{"num_hidden_layers": 11, "hidden_size": 1024, "num_attention_heads": 16, "num_key_value_heads": 16, "head_dim": 64, "intermediate_size": 2752, "vocab_size": 32000, "hidden_act": "swiglu", "norm": "rmsnorm", "norm_place": "out", "norm_eps": 1e-06, "positions": "rope", "rope_theta": 10000.0, "rope_fraction": 1.0, "qk_norm": true, "attn_scale": 0.125, "bias": "none", "tie_word_embeddings": false, "parallel_block": false, "init": "normal", "init_std_qkv": 0.0209, "init_std_o": 0.00446, "init_std_up": 0.0209, "init_std_down": 0.00446, "init_out_by_depth": true, "optimizer": "adamw", "learning_rate": 0.00062, "beta1": 0.9, "beta2": 0.95, "weight_decay": 0.32, "lr_head": 0.00532, "warmup_steps": 280, "schedule": "wsd", "decay_fraction": 1.0, "decay_shape": "linear", "final_lr_fraction": 0.05, "batch_tokens": 131072, "max_seq_len": 512, "doc_mask": false, "z_loss": 0.0001, "train_tokens": 872600000, "max_steps": 6658, "dataset": "wikipedia_en"}
Each number is 128 + 32 x the weight over its row's rms, rounded and kept within 0 to 255. Layers, rows and columns count from 0. Numbers have three digits each. The size before them is the row's rms in percent of the matrix's.

# v: layer 6 attention value, 1024x1024, rms 0.0191, rows 729-767, columns 832-895
# o: layer 6 attention output (transposed), 1024x1024, rms 0.0164, rows 729-767, columns 832-895
# q: layer 6 attention query, 1024x1024, rms 0.0222, rows 768-828, columns 832-895
# k: layer 6 attention key, 1024x1024, rms 0.0208, rows 768-828, columns 832-895
v729 145:161075037179176061129086102085142121085092131120136129126127139180127100133084131086144152142096129069108143125113078150160108110097142150168168154152155110150107145157144165157119179101110162
o729 159:123152144063064174129118109149099152116092112151207183163142134114098138162103143103127085117142084195115056099196114116144157170155107141120057149131085144105089128179176152134102104129173120
v730 129:128163158139108094108086122140111137166141124082118143080118146142144134186135132114166113117136105085064111136137061102122114087133129100149089143079074120139131137131150162129073124162127145
o730 136:167137147165150116155151161141127129194145154120151127097121136158116100084095139149075152110174141161132145066147112127122131146139133156097192087182113108167144116084133126147088101128120084
v731 134:088124089068120125113087094107072072146151150098110096129178117181146114099093199109138071164089114119130157127121097169109124131144097139192160105155084103085176049161133145142128126128138108
o731 140:194129091184077093135159131179135100193075173158123116140159152115110116120193146119177162082128126113163155157119164159101117105120105177128125153060111135221105141098109109166073119086169144
v732 135:093103152089093130101125091212132175189113152170133194111126131174108131146122151153135136139104146104167154070134141131141129122097117122118111124137136166063127157115122104099149147114193168
o732 130:060125099101187154130170137079102120115156109097125093177105122054159149156116092147157117143109175064121107142105143169165089129081154120151107138116122150141130091105099100194135146136080167
v733 142:119159083124147083138172112163223100131115104110126127146117077111129132142125116158132156094134115123117119083124123133109126164145153118117113098133104117141190112153089170115126126131127097
o733 143:135096158159117126095121131176108118126092112216138132114134168148126100122145142108061145132160113121102152114069121091104115105140122100131157170094093123138128118069049093148083120103158158
v734 131:223114106116157157200114070154138121062152041098093088160107122198118096099105136127151117137100130144182130103133142189151125106088119106157107124160128081115139076135192119137152129106133108
o734 138:123179136173112105158106092153140118127132138137139162125110089107099145088163136118106197102093158103138125169143024147127127153183129125063104146055136105101145114168166161150105128157200126
v735 138:134156123082109174121070133117111154088152127173106073159114114124157111119131084101160117157127104156107131160145110179083112138147142136109137114102160106098121149113150090114141080127092083
o735 120:122152138158139173142155120060154121167136084142141129120137091150103086147186114171142179124099111127174115196165068129177150164101128180173094116158156175106146127159201054103163163138090169
v736 134:095170112169183196073080112061151097114121078169163156098174134093125097111117172144081130105156071138097150146127191072178166168195156108236133136120104139133158132144119157160116108115095122
o736 121:185141078113148112131148166231134117152126163117107125202111178096126158182141164122156083122206155143134123090135124099070133059139088111123200131142117117163145149130141101131122149121143141
v737 131:125102060141172124157057129110151134126134093138139133111165158145138096152081128131137108167136121115177169145100067155175128179110120118133142092138208115171066134136093102139106168074107120
o737 134:123142206124168118086118124062098171137080112120177115102110113127105127116193117128174163123130167130116097095232139159144105140082161112063134117117133085101133139171164122130144059148160136
v738 144:105157154104093138186123123200152084092159157088164158180134149091111108073117197092109065157148110098184145080114079151131109149086092157102173117126139039140118144139110154140118122121089139
o738 141:144120122131161169090127123086090099139103133177154113125083118122150144154087118129129162075058095120129154129149134153139126171119117207123093170169134080102076136159161139119130109104141107
v739 142:141099075125083138142131095132076160102124050163127140091191137126187083103107095126088167108086191092145173119117086105177131095131141136055147146136166108129127146121110120091177138133168149
o739 138:135189134133130158130111163061124129141149104102149154090087105169172085120060099077169171173129141106120066187144127110133108186091201083125055134114073147147097153099154192147148083142103138
v740 143:098113151136094102129110094116118126166173110090118089141120112143106144170153110045131061112135132140206112114159165141132079119103159113139099168144119138127127115147132143107207116149182153
o740 159:113176105062107087142104187133131168107134248121151131157128145131090127121109206168175126082129110125115152166162247167180106138168109084118105115052116180069179117103142131171090068109144087
v741 138:148123107148145104121170150158099142199128084197130093135149088218113165151151067108092103155102088138046132135075207091150143103188149114135125089082115147137127093116079156129142147126082149
o741 140:116142112163121140114098146105090167178163129142075149112155213145142103163138164127153071110198191131101139068026066142083116096077151102150154123109080127168111146104136150085091152107143103
v742 135:130182137094216142053123153084172107089140088139195154140087113089174118149093150150107120127152119185134129120135192110137109117134090122168126119136125116138136098142125045168120090103094117
o742 142:163101142097088103102051083158135116165137090102120112130195147148082174146138128140130115138099094148124134113104102033132075155146109105099139116136187107133139078113125122055154144166135152
v743 137:139068023195104123129075141172124142152141189127111143120096154093183150101124121125126096127113194144165108107092067140174125136115157105158108161124225145131128105110145119133162114136135149
o743 135:103141169143142156129129119101147192124108072108147115111126083169122054124115139156178130137136112134141126075047134137167070177118145134088151027078117150091078083126147134133084069126109075
v744 135:170111129163111148075111103119163050147176107112091110039128121126133142109146131131155154126107091142170110127161134160117176130113124147186079189188191129112193132168147108132144086193171096
o744 149:115100163118130149175121104166129146117095121146144144128131102122091113049153062121103103160081108109158137165123128101142164167169173096066119089103111107144128078086084133182158125125134126
v745 122:095098139090131154117182075091159164141156119180140105130122097170102144101136088170129108084097153102190136124116173169092143083074143132089139142150199169119139091107098080133148159095184117
o745 130:105090119150118112105073158142091174107051170131143136147145159123125110144157111116172093154150126110154171112100156135162147182095128094184103121097103142130162142146111148168141102116077140
v746 139:080177119114203154169160146126145126148123091138174145105165134202147196123148180129130109126131129170161152125118098159178157092150140108129116092107097099119110069130108148119142086149091150
o746 146:118087094125075105072086131139090118121119172127106146101091119095126102175128094121150089058204150115099145079151091124107121165150106094146127099130136140135179152132141142120178144117109118
v747 133:130192098129083129101128119149188109143120108163130144120056072149150122092160105121117171074144107171110141180170120155136139182135161120126110100171099109156135101174151160159134105147138120
o747 127:161134142157077117171069119169129138122091121192137134110204134147114124095115166152088135160147113110152152107076156134072134098124130069148076130084101098142134084099094152106101130109153134
v748 121:132113074077084020102164149169089110153096146058165122137104160129121213120132100187184095128150136152139111074100112141093111097115134098007154143129141115162134082124103112091062117117159163
o748 130:156072155137136167104167092099153145106114118114170120109152114167145079120166126134090141145124120129080153092062117113134116166106139102178186085158127141114111153110073108169101132123102098
v749 139:084128141115143145097050116109082143144096186157095100143107144145095120152096137128124094130147124147188110062163180253065102120124130144175202103137131131114166147145130070167120127134152040
o749 134:157116178168152102127132205090142132119099106129123163146114094159150161118134112091166153115135193109162150194156144122132185184074165102125130123142103155146087139154127135142144132108113106
v750 128:140090134130146114085097120151136080150110166128153151100109162162180118110103152093066169167111097157198149152146121116086149135183095134103111095094135194075095144116112131110154115082150061
o750 130:152113121136128124104130105064109147084031105182104120111110172139076154098101085153183107138171131123157133145184184102148180111112160122150162107095136166154189110163136113114128095097043146
v751 136:082121092141083104153060135139083142129096163111122151118196167184160094200105122133176079127092058123140146125157008118129126129132082132143128112132061081111126185151111132125143162155143177
o751 146:110144155153161154097203086104167170117113169131152116143152072125133173089167102128107211083073112142167101089214143115115127169100128092136153106211146097104146177124118096142147159126133099
v752 133:125129127140142148095087176100086150114056154091186154146130160170119130185110148164104131130138096145056113107111121130122081128167106070133168125087102130108082086113111152122091145113122132
o752 144:092085111131152104104198092112171102102185075129069143175121153112153212145146146110146070137166190135120077154156083114109163162054117118137139132162107105129167185254151124089120144104147132
v753 130:120124099080160165162129115116064085132081090094128126097123131151142154110170103110137132128141151095174106171094189165123178132118142132095159160089131054119114059113142103080134097098121103
o753 129:203175178179131085108087131155155110153119187127083146123111102143113118106075174121130110146157121083144181144103119125124120132143126160121157151119084144159139087137123178138118115123090128
v754 121:144145186061134120123143116148171136100146084213129139138019115083175096087152143129081126142109193182154145161085155177080119159141146130079158130101206161147113054102128126133132078130147128
o754 123:132149136191076175148093079130136117109130076115144088117083207113182156131076078150106133144159137111136091152033056125155068150104121135129070105085119137144153095142115100141123128158105197
v755 129:169122108113132153165150167121078106130156152147034125144086121085128107137140072154164136146090063120106100145173084149130165096093162158104116128193118153170099181105145088089089162155112144
o755 134:140108179142125186185183102140177176109146113080163110148143078114177116113167119102135161147099162111120110122121103155104128148108164171160080170132129066115154178086153147165119136199172164
v756 137:090144152100155107080109125166125106168090053068186139082083147132156148142128154137063073145163126143153142094146146190116118086149134119108126175127089128097107034109140054120077142189161124
o756 147:119120150177106109143108095092177126144147133108062109113139058102131147073126109116105177193112143133135118128061096108145102138111147083157130112131112127192190130107142189133139135148111139
v757 140:115165135127154141151251154124158106138078075115180126078127112125098108134152105110146161114144053049122112094131166118146169092106138179146112167135094084160150168151162166104126174144107135
o757 135:168158115063146161095071096191079114170184188163104133183133114093116147142116149111092112107096163122148106077119108110086207127092109098161159153169133096132109154094136161101130121187170149
v758 137:072114147041176086138139124152111126105098097187151065137097087126142123089110122151153071126103109114135134142108178184113121132138090139119169047120148092157122086149092079088131128098087103
o758 124:162146129167101176137102136047140147128120115148169116147130159135139092155139115144144150117147148151106176129099071158156100195088110126131105090116159186101086141146194099137128100099140124
v759 134:148105225152144157130125119092127189077133117157069084178104116164092095137117085153066111098087091146116126128134116115172141142124106131091159106155091138163205131145121112106093159123105116
o759 147:153129066158150130152133138158161132093118113119166145126070163100108157059100118121121172117129070156168116116098038155108122138119136107091098085189175121082086120147187115124198139097133108
v760 129:171181151135137119135108071122147072136143128113105090091144135044151054140136204088118129128102108124127140130101086117148121166121113157210112134185078171171147209106167186196168149191158157
o760 134:184144139148106149155093098163104169168119092135102130090153139124065140182174099169111157173130042175172113075143127132074118113180161110145107167161136146170093126116110148110165091153130106
v761 142:106162134135162131114193101095120148107124143141093172110181081220115141126088131172157182129108128117196139178126107110143162193106129149096170150105119061098134075146117114118151156134125139
o761 144:147110080180185120119067128179095119106160156133089158183138165120123067099080087128045119166149123070161104172168114131115129167120165012142133115163103146132120060170092147128138166112120125
v762 146:151120109145150094116165136091098162162118119112139095095085109154085100125143143098170120186102078102078099124097119116120170169124156146128139116138118168158114179164168125123148142130088138
o762 137:180139086091120174140158124159121125082101158133071154121163111118167074135157141179094096096142106126094092075183153140104207072158118123171168118206111145136154149117127108150070103166135114
v763 133:147192078180123113138095089208138122110190167105126175128154172091138142191096152109109102064123102149146104158102051164115100131117159150148070117125091082112117133148141102128111184170141097
o763 146:104116129099115123156134126101123109084080117171139155118092090128093185092143108160127179083048127158111100076121119109091105179156135098053125106141110067107145125116211134119170157115097116
v764 137:154126127148162069153112122152091112191145121171166122005118135084151111127137112108061112112113154148152072136061137184112110137052159136071120202107179141161097135122120141106130150147123174
o764 146:132139152105144192108100162141147197097083211136102103153058198123134136120080116191174082102124127149077094077079169167172118120168124131078115068106085129137168095130139161125093107155088106
v765 136:135087105093104146161155125097108162096166095129117124149170112143067178142127091100136101122082176126080125146104144125099082112129122134089114093124161191133132119107092183117168101093128177
o765 153:135139150175143211124108162115107153182129153176122150106082169171177042141167155182181129093195136165165076088078066150111176133072151158142115111084135155160134145133122138170079105122138124
v766 135:147172134107118128160141089101114187095093153081143091101141155143135111134124158123143110121132047116119150094122088174118132164130125149134172131107162185107141069090118160136072219085141146
o766 145:184106149168139144106167057114174141158127077152130156154125167147128164152161113110101148072113157117114102125209031141130145191121128169139112114176116141197155162225153149131156118147101107
v767 124:105089146137160089091182148153071206150075171157136161147156102128104137145089096149084141117146127066093146098089106075122121165165119129031166086116057101117104088137088117136105159097149104
o767 118:198083080148156149110099119167110138129135117145139110128189181121101138111095168139106102146146190161188120080095156139098148150027107028168118125185108116141116109122072111083096111098122116
q768 094:145152117136108138163077107147120144124153158087089136098113152163139140094111123135153127137054135145098108107151136096072136139151105163150150193088138132051114164136143152101077061185074129
k768 094:084055119132169114101127150188118164200105163122092111109132078109100132114129150074126149130184202154129125105138123134172155122103093156135076112158057128108107119159097107108185130125106103
q769 092:175113150160102118102167181102127117112124137140080134133171129111096183129141107145204110094144174078094092131132154165131179194079128199115100163122153100122127116098090158107178125127166124
k769 090:094074090128131086130128101204099132125134166145101109104080124131090132100128205182095114171102132106161163138120152106071139119088127135117178100171147188092159103080104177043143076103091177
q770 094:050118104126091127077118151136124103111074133131147112068106120070187108160152089111073101118139142166171136130120136140140127114156173052113153142123113102155128140115133119131100148145102132
k770 093:145208176174120106158117106078166135133181108161125126095143139111109132119124127069134118095117136131146108116123142167159095124128111131182134142118172079116026128162144088138129092146160136
q771 091:115119191154193107129137164134069079095082104137197146065087137150136135106126092175131063106109108173071122148138061131107117187160086149107170128118102109105104082152185130196081101169126113
k771 092:149100093075126180134185128091148129176148130155086111130215117100103156176088164148132091143149164112165131053137187088131132142089133121152098106122086124169133139129105136079135113106078080
q772 089:152171110042095158098167087064117179142148175111069120154132121089165111212182178153101124125147185120095134089150154125147134081103172173088083097158107099119171180079137111092114112129084163
k772 092:108124149169156083069142124114123116093115086122118115170130167182171082125062088147140161146089122152103133098107140144109109155147134094106136163087203176101126086099151085127177150077129122
q773 094:135136111144067165124110075170086124156101088164146136091118097038113054146124106089101141110119117139177149142158137154137132187149167144144139143171174067210150166105116134138177190178150121
k773 097:169152126128110124094100149076107183110184102167095093129119083143169140141125163164083184154109132129109128067102161094178140134214187090151132140108098147141077183150141158161160090081140178
q774 090:129126105140120129086129107137065189128132122123109156149132097080182071102159106154090131100199125137115127064109179104146138114124138095143132106126220121157125093096117115106164159111173140
k774 098:169140103137140146162122108081144131116171057169115128109167112154151122151102139139113131111080089131130165140096128157128116095189168087144201120068136116131119157121143139083085137162148139
q775 094:105136096121119139084130125095146164095106120146132095113068132099158135092133087123096156097183139114117143121090144121191051133129167111114154111152136135141113103076140094187188150120155109
k775 083:165143133130117115129165121131134122081131121107224094097107095097090153095126093036173133115153089117162133114146073092183055095114131118163095153140145128133109134151179090112137093073137092
q776 094:105080120139119103109115110072138167135097159195140068112106176176102086122112126090121231169173119156169169180140088196180105164109163096096072099126131155188140112098141115096142126118103094
k776 089:105144162085096097164154149104117153143125164173135156063131078130126149141168213031130134130144138144149140164121200141116157063100152137114113075157123098110138166162128140111123074094133105
q777 091:086086065129133143187099161163125104097083154069130145140106112179059078141058061152156096104141084055093153146105102077152131173122092109093134143033112073092104156136172148122089141148120133
k777 092:078113138183177094180111126184194162189156121103113135111112114184146138109102158148145172112159162134136095149138177116087138099124148122138110134145110162147180050137102193056123085126109125
q778 095:201110135077156180079134170110098178117102167131078105173151082092159165137124153152159125121141104095132133105094120050151123074130133166141092153101166192079104138132132205173106088036108167
k778 100:170111099151089177129112125124139143089149125155147109170153128138126090082020101080096175130100142107159155106101129168120131149142134088137105119125115119102152171136156045157183173076186075
q779 094:115134109151164071089131101165125115098120089148071146125143156085129101134190139116071155127203120133137142088103152129133090135166146124090110164193191126191113057062100111119150150129186105
k779 088:151122129076087133118171165109123127058124113172172116103171112082060146093127124105189103122121091125120177133186147107157124108113127114131154118121144122105152169133164135207160122096119115
q780 100:131080113112148111119127097131155150151128174138078121119145094139103066122088171160076098119111145108110117066095158161130151184084114148084101099125114142090132120121101174126096068121122157
k780 099:102113165169107127102136082140106134154132165153135117151170246139151118091103175113082225106163171104167138079138117080132141141155157082127106164143153101168117122134137153095138103111126114
q781 097:114120102125075121170168095153173120128169070167117126129133081087138119109157112171101088124114107163160106149111125110176097132116155111092121154117139161128135122106102081127163184135103122
k781 096:186165141119188139100151172093159167117102122124143095128167065119109116151137094137118101147085058115143055125104138133113096060103160212178137159134147115195138165112155120134120084077095061
q782 094:130080082115129111169148124153152122117106107105147109118139203166138077149132125069129214146100081116129198167201041144134114147167146095180101196171093116122113174146170106110109118233108077
k782 100:114105143177143182209138157151180127129151140120077134158186162148147114147184145094136152159077115148043137192176095140138098105153128154128096074100156144142163096101131157123038142189112151
q783 095:135119172164125083115150158156118075100131126102100128088187087106130135165135127110172099136100155085096114100135125136114156092117120142134164105037085127113086156202113172108137114062131099
k783 092:129130111131114126173161110138122189201108135085071122189187151177133126152097131119140114161089140081183125106109135125176164130162140066135141124103125108100125121105144157128109157133142130
q784 093:165141106074114091102124084095151157121141108133084141114123121050142114205146186136112143141127114128078100181121139138168097147191115167127088137156162190141119105066167129096093137157139169
k784 086:150127154065115086119197182141140140113167149111140124086187099095087151115124153176138132120179110126124154113109177142104120078184141206152158147113119122202162125075113181178136092104095075
q785 095:129128155137094183087145087132140157172129131075220101115073086082147073117136122160069152108111089142177113136221059147159093139140140104105150125128138098185108123177119099110107145158130128
k785 104:136144150119087149147166092115159117155168134134129135118105117101172126164179160156097100139073119177121116117149102110091174134081098100096154135141145132115143125129108138080074118144061181
q786 095:098157086110103111145135198115105085156122123167130127171183139122109192130096084130166213126151148065128145097165107182072127098169141074207166069132108112145111134116136183113166150130145093
k786 099:108094186100124122202095174097100094138136118104110182161141172121168141156143128113169184172162191124137135122180085127116152148186093132150148138126106152154126113109146147142140154134172152
q787 097:119123089149169143166146097126181130116124162127148141091135164134148115185147142099089111126110146112149150114115158171155132102114166113162077120135108104143151148145166110121119146153117164
k787 102:132194126164201141161112087144145143156122153138103083098134156156104088133140186125111187119113150149153128126139126139095156082132161109131147107092071060131114131134126145046130100131108135
q788 095:117124099168114151192137121137123138146142126159154173152177140110154151192126181078174071120115119097127111189089124161166197138130112157184090089150131118102160120119115135129115153097120143
k788 102:097131121066082065129144148170066162130114127085181111169128124096109115124134134143196100156154109048138115109150104096152074098089134149144125107156094130151165168147094167160112100123127174
q789 095:119148199088138139123091148132126108123130076142067104121149169126114166142156180180130155100153181169150143180147159133125138127150190152082081157114086127166151088103112128032135104156160133
k789 096:158112172043157148095175132156108097078132138139107184116085161107075175076142116200126119149156136095109114173146117062075140133082116190048102151111118107117141120131166074155144133113134142
q790 096:094068193117137125096130187138133128150127157163098189216123165150050115070071100126138144111179103118099130133123094098121194124137141113115155104202127088158164092143102134123176105124169075
k790 105:097102182131132119093095178136140116076122096123165137120178201191106184146102154141164145178122154133165106088202129106144103154156112110136146117108135100178150090117120108136133159166128091
q791 098:148141098143141137192110135123203150094121165107097118112145138118182088163111124131115165105068109132140107123134095114178106131125160097170068095127074163148190101148152122179119135178033118
k791 101:146159125109097140141054122158096125194174088137120162112116126122165110162117143121154104132113158143109071116145169181091151112101089149149131121151085095128148147110126121117159119162050159
q792 095:150144111124100142132114091142169119107210076172123127109134111110111165166108136156081125147115130164092103142083174106152154123126145114156101147186131127159117102126123145091125137154142180
k792 085:167112191120165115166199120106085119053124130199160166132116127148105149127164144101165158114184100176115134141111155151155098075116143145150116150168113131141161129081123116137048067101138103
q793 091:152164125179070140125127134084144101185115113153140140142125209139115135065107135054095202160110119159118130120153075132134094096154117097142074091126177129144131113121147110125189112141091098
k793 096:125144086135123113145128148114075094123135069107068140135108182133172148118166110148108132126105124174099148147143077141106108124164070115101165169137146131120165094115082092119105126231143086
q794 102:091120158156142084147160173161173067141136131105157176098143141140118129079147153127125114125065170228100095105161112104128136157171111144120140113150129105071102115131127122120146163143113086
k794 100:129122164142067080084119185129093106122125156092182195110061086062175194143142112125176189143123160179149105135134105091079129186089092151150158090155102102120103135085118152132139203163123085
q795 096:148147108179038128178165120108142103087161128113118124146131073138196146106135123096100068107053139089120081129070144094128131170171132126121138070130110104118130150103188131112131176119157133
k795 100:167160112103154084152110156074170167109090163123171152102067107118168136136136085172085070080157100123175123103062170146144102133120150189133111109139151131091126149100151132149118083143125043
q796 097:132117074140116093173111114121125070174104152119141153144145113098124125131159170150097142142103123171143139156161089157121123151162110123157079147150162177171148115142140141130094131142142151
k796 099:131110127052218136154115150132073114130076122139174129140127101104178064198190166143152080147149105148107113130141093149101149128150081202144166164146151129148109122091110113154113112160088122
q797 099:170118097119169121060097119083117155094083079215178137118133146126082096188119120123110149106167112092104112142094175069136165095093123130167123095083066120143175086136114135126142161093104177
k797 101:075109163120069066215094118150198163152138090168164149143143077110152087087057193085153130113102107114145120150151161167098090101165098081156109120122132094134096090166106147105124059135153077
q798 099:082143117099132138081053145087105116165090124167164129144133117093165103130154125151155115127140194177186102063146117123190088060155086189156166157153123143133109162107098120158144124139173122
k798 103:145152149057134158154103089124111143142142134115129081137152201063196126125135151172199145139152208148119105116134107158127128177144154133105140110028123093081132136103141161105188173133103128
q799 101:135114089129093147163132099181099074120123136109181155154114090163127115178131087134104120116147087155098146137141078142176137188130137099160084129117144090111132113196118118089148176064158149
k799 102:138143136149130116155121194113090119120063169133140139147152132100143173168169095112136133160145065172119094162155086130139070066114102171183108136155136157192170155148069174116117097115127109
q800 097:114121167126142122090138162072163122100181155084097142123132167098084192054182121110178104145130124172114111124156125146109116117134125202100112166137126158100114154202090102149122075143096069
k800 097:128098103151123122121171125105075221151140199106153103172076167064150154114098114109099110116132112132131146110113106133117189125089111089143124150111134150090054114062081135197180155178119122
q801 099:129103187120110139205183148147113071158091141133080179093124100171164118147093133114126130158116118060104087177073071118057107186180120124132100133082040104125089130154129173140106136100111140
k801 099:178071105103163143092113168104183088120158106180145149064129129122145116123093082158124133135134147110168185098112163132097165120129073148148147138117116186165199144112131106101140066125084119
q802 105:134108120117131144078152166108127136145093185087187131180139198154110087105112088143104143139113099128153179062204127099111072128095082086069186142070135098103127120162135108152155091144099068
k802 085:101099088154115137116089124126116146151127143141128086166164100119149175115119161109097130153071136140123132096122169144082167123050134145113110112079127124129078070167126184099155182170090102
q803 090:067111146140128135183144169133117111093087144117108143099162113153144128173115132094103117098161132098146100151061191101140139124100186129171092075076148172149149097071142145117141160045174149
k803 100:117141149098094116124177101129120119110147095124198141130154049153086151134149197143139156101202164097153113139114132087155130088110148164160094111142112123142133144101154165132144120064143182
q804 092:064122162124116124085120166133118172097119146155098109137098067107131112164124135106109084071102171120149093087146187086108163092096152138113129161111090175154095158124099163099143112125123148
k804 102:182128077119100156102183097080123139131117166140155148116163091089101143171070126128124110033172102098109087139085132127112171068097200116158070157143107148130128167096130158100125103102130157
q805 102:172131113092136050190158067163108142130139091117161127088131046089122133156134136081188114169141131119144115155079125184154116126162160105172128089192149110197134141083118129119136149060160111
k805 092:127126147111139127155141077133072091103111101141134133072175177106120131136147096106171150126168103137063134110112134164156108120158096144099137156164142128185182113076115125146087142122155123
q806 098:158137127134141115101096076100212130100119120150171095180147105163091118123133107167110120082138162176115141122081171153149114111108131105134107165132119166147156097141120074146155139106177143
k806 108:107199117119141085096077133102122185150162119146084118145028088096148120113202161121122064084147121158098135143084129165138182123122065165107130162180160141094098115139112086134153117132156085
q807 100:176159084109138115105107169142110155136088085149134125149107154128132122118120139109197126151143116134119081166110100104220108129102101140124089088089097133153145108115140136152063115109140111
k807 105:185151189069122088137086125174080139112110103130149121138127205104127097124121133173157135162140170126092134153126144160161108164138154165142119116158173111149198076104076114196181166136155118
q808 097:124132103110152132140166131135149139127091186113139150116193120166142095101120147113117121145167165100127133165177161107191147132023169130165151168133105128136166129115075115161155159145197102
k808 105:078117120128114141109155105135143098122138064147144136145163199130152140111137141122165124138202124121078124108189130088164173175103123127068150115103150148113146094130153097076110089149167084
q809 099:105151125100110092128146167153086147201095110049124101103129091106114158080111099178140101132121111201093132139169126157090121126126143159148180120127164179107106118181092170134075104139121126
k809 103:140100091138141088134157104149063073124075161111173107133096113089144134147111118152126162145117199098118165121114136091145119141030050142152120028108102148173094153139107145166154188080090155
q810 103:132121116128064127114082128115161105076145180076166164137141163107116080255114147103140151131124122128135154165141133156102117149147167133142130083176211085129182077121164126077136180110100106
k810 101:125091129159144120181102169148093154106131151105112147174137108144133123140188172155169095128167110162119124145189066074154075091115147165140107116096163143161077148113088166127142073119108131
q811 097:158092137190143125120158155189139122084152173094134179068085108178156103102179089124077113081090136124174140156122135051148146096115133145035173146219155119086125141111107056110136143177064117
k811 100:088119139177081093103104205082158194124155191114156126153111123142115180118114107127077087070175109120148087054095183152081110113131173146132083110079101148052116117124154083131074152123138122
q812 097:077159162033102117139114132092110198136177149120117122128162158113153144017156156116126142109116144108135111128196205107073119092132141164107155129096166135091134169219070158148155085124152102
k812 101:083108095136137110152191097153123104142120112100121129088161183100068123122144152152130110132179184103157110173183041140147186121106117065077117152122137131154117126134118175092171173153123116
q813 098:115120095097106148203121110099145151099146109134078181125156122118146098119085206168150138181104145126146164112106133148111141163164090107140139092065126128111083123102139176096105101133121143
k813 101:149173133107159104133113182102182096177131122147126186078094100086132079133180090142054068129123144095151197133023134145081126178149157144098150123122178121106119128129178147143123079109116150
q814 098:123167126086150135154117130088143108168113045165162169136094079082144144083179135107099110112082085149112130119104132099140142157172125101113123098144093181159109141130152158111117147129134126
k814 099:118102101087096141117143144091143139175138109144167085143140198119203124152151111126086067106173095100107199063124136185081163142112101108068189171130168162069168101120182110094136095146098120
q815 098:114125162110140114137138111179133156138107157116096126057134091113083126102030114117125120146124125146187125166079131176118108147158126073112135126157137114156094144087110120124147118083128137
k815 105:133100139116086072098162097115184051097111148140146170081147053084116153118108057080113148105150146116180134143110181107106171179139139109110103099193152105214109113129122141124076107172118093
q816 098:116105078098112111104081141118115162135075165176120178136135138137162088165103109113148104076117088112167201108084123129135100120143184116103085064155127098144072153108092096103125186036131116
k816 102:109143096145091123106104123121177144125145170169108177153204161119138151136114103113150090078156119151157087131101140152122052101181173154085147115157097101155155109147080129145121119155139162
q817 099:166153084146087096136128071131121131102190133107095175127096165073120158167122146133129198170071129114153093185097121137196086113155111088171044135172161102157112045085155124129107130187084125
k817 103:148111188085125024161152151135129190137089165085151150139115124068129137183163164088127105198131108141106084179065155119126151108092166159148096130136160163148070140093115133159120113104070163
q818 094:082129124159164141192103110129162160084128123118095121110101149118163103083141110120108151090083090118145220126123050133079084171152147116120098146164126123107094050107133116012129175157065165
k818 102:090133095192141149140115124085140125137106079157063147112024049134154136137125131109034147096105135071147127115072071132094135177101151086071142133112134126111120130127144071136113075137146163
q819 097:141088126118087128130095154134074119117137130158080127150122124154169107139111168128135169078125124188184161160138104153111106114130155156169082143120173115084162115118192141128170111096120126
k819 101:116092180121183104176117145121143158113105141168118191212155060140101114082148149122163147147156145138101159138135147123083113105111116153121127160126129110188134041183063109161129116079112106
q820 100:148173075143123121149091081120143128097117136137066108148099114153152093189099085179128180123112064142082145121072037116162107178153207133112113096124108174202058120086191124082098175110082179
k820 102:140176062141196199139128106131110113109151114133065114101102107115168144111129096146092113136113118145135090107048180120106059138087133140096097098176152162107150160071157125176148066139081145
q821 100:112116167089111164167185112186147154170190123039138132058104106120122150167141082154119137095097069146130101169110105119128071182139111130108118141175085146132150122118123063121102122209139101
k821 102:139121102161125147088158120124149112150100203100192105074098138129144161115170091113045106130089089161137089157122139103118118132078131195119096117132155089159142165113164109127083104194121139
q822 097:146137060174125088095129077081173138114108086126166153127120092116071162084123062132129158181107115163079165101070094098165129154160120100188087104183151113139084115141148099089142175083086188
k822 104:115135139139135032124096121095146124161121143126170085120107084079218091182152130105071093075074084150151145143074118168196083144107142124144125120168121140098118090148123113166105129132097083
q823 096:134113128116132151163149162101104136180120073190146119108103140144112134165122140113129172176105134106124134160152090099113141168113083105126107135145102070153126051076095109053131163159142118
k823 103:142173155102086147165080118132129089148120108111117176091147139110117112186138149104143131118124131166104142122165112137086093117141179155173134165116136105134173134122126181116113154172122085
q824 099:155107098086131108107114127114091182132134094052198094168170130165093079087128150165158073149121182114095145090148125130161138101061098114122168114078120136173065138191097117148091088078078117
k824 102:106161087192138098115115151168126133144124124132156087137092079089085122137146140120150119123100198120091085151089138175175112170142074076134159055213125154092121104131066100132137216142148123
q825 100:120068166114158144100125154162156106110143124097127152129072102121074167143138099132126159095144122114132165179135180125056162117095120099106131110192121134152126116140129132031184120135109104
k825 106:159102116156122162146144155128159105083153082113142112122103107154098133183128105123122143113102103132151153066160115090075132119098138129110149129177041114109126095096168096091133148095111122
q826 102:072166136089135112127181080118141141139119109100110103108180103109182092172146095110100121103110070144144069094129132159134065117178140133125131138099161214104129165128153147119123129110120143
k826 103:099131067129091123117150119136162205149129163130134065115150085114165139186147158166076139080114094077147070143140137095104161110113151166083108161141171106155087131181173173148095161129128183
q827 096:144107078166128108089033168075127134087082078208102125179109163161089100104105113157136094089126119149179175125062103140129121099115169086111072180129103122157122113137117087074199155077114127
k827 099:145093172111157107111054086098119191143177145140143159164084059158133118121133082079173101111129123115119132107068140133100149131125147132094144131157155145110144085108056102161127064101136117
q828 100:135100127134126127186179149149159173102109189081141159110112123125144108203130137090114120211144180102151129141146141152166095174093093094128067122107117083084146100118072145134116129089084135
k828 101:132116117137125092125167159137100085141089149197116201131136108182115165127160087146168161167149122124130117176143136072130071120067169167151085150104154127195072158151076085141127113088155132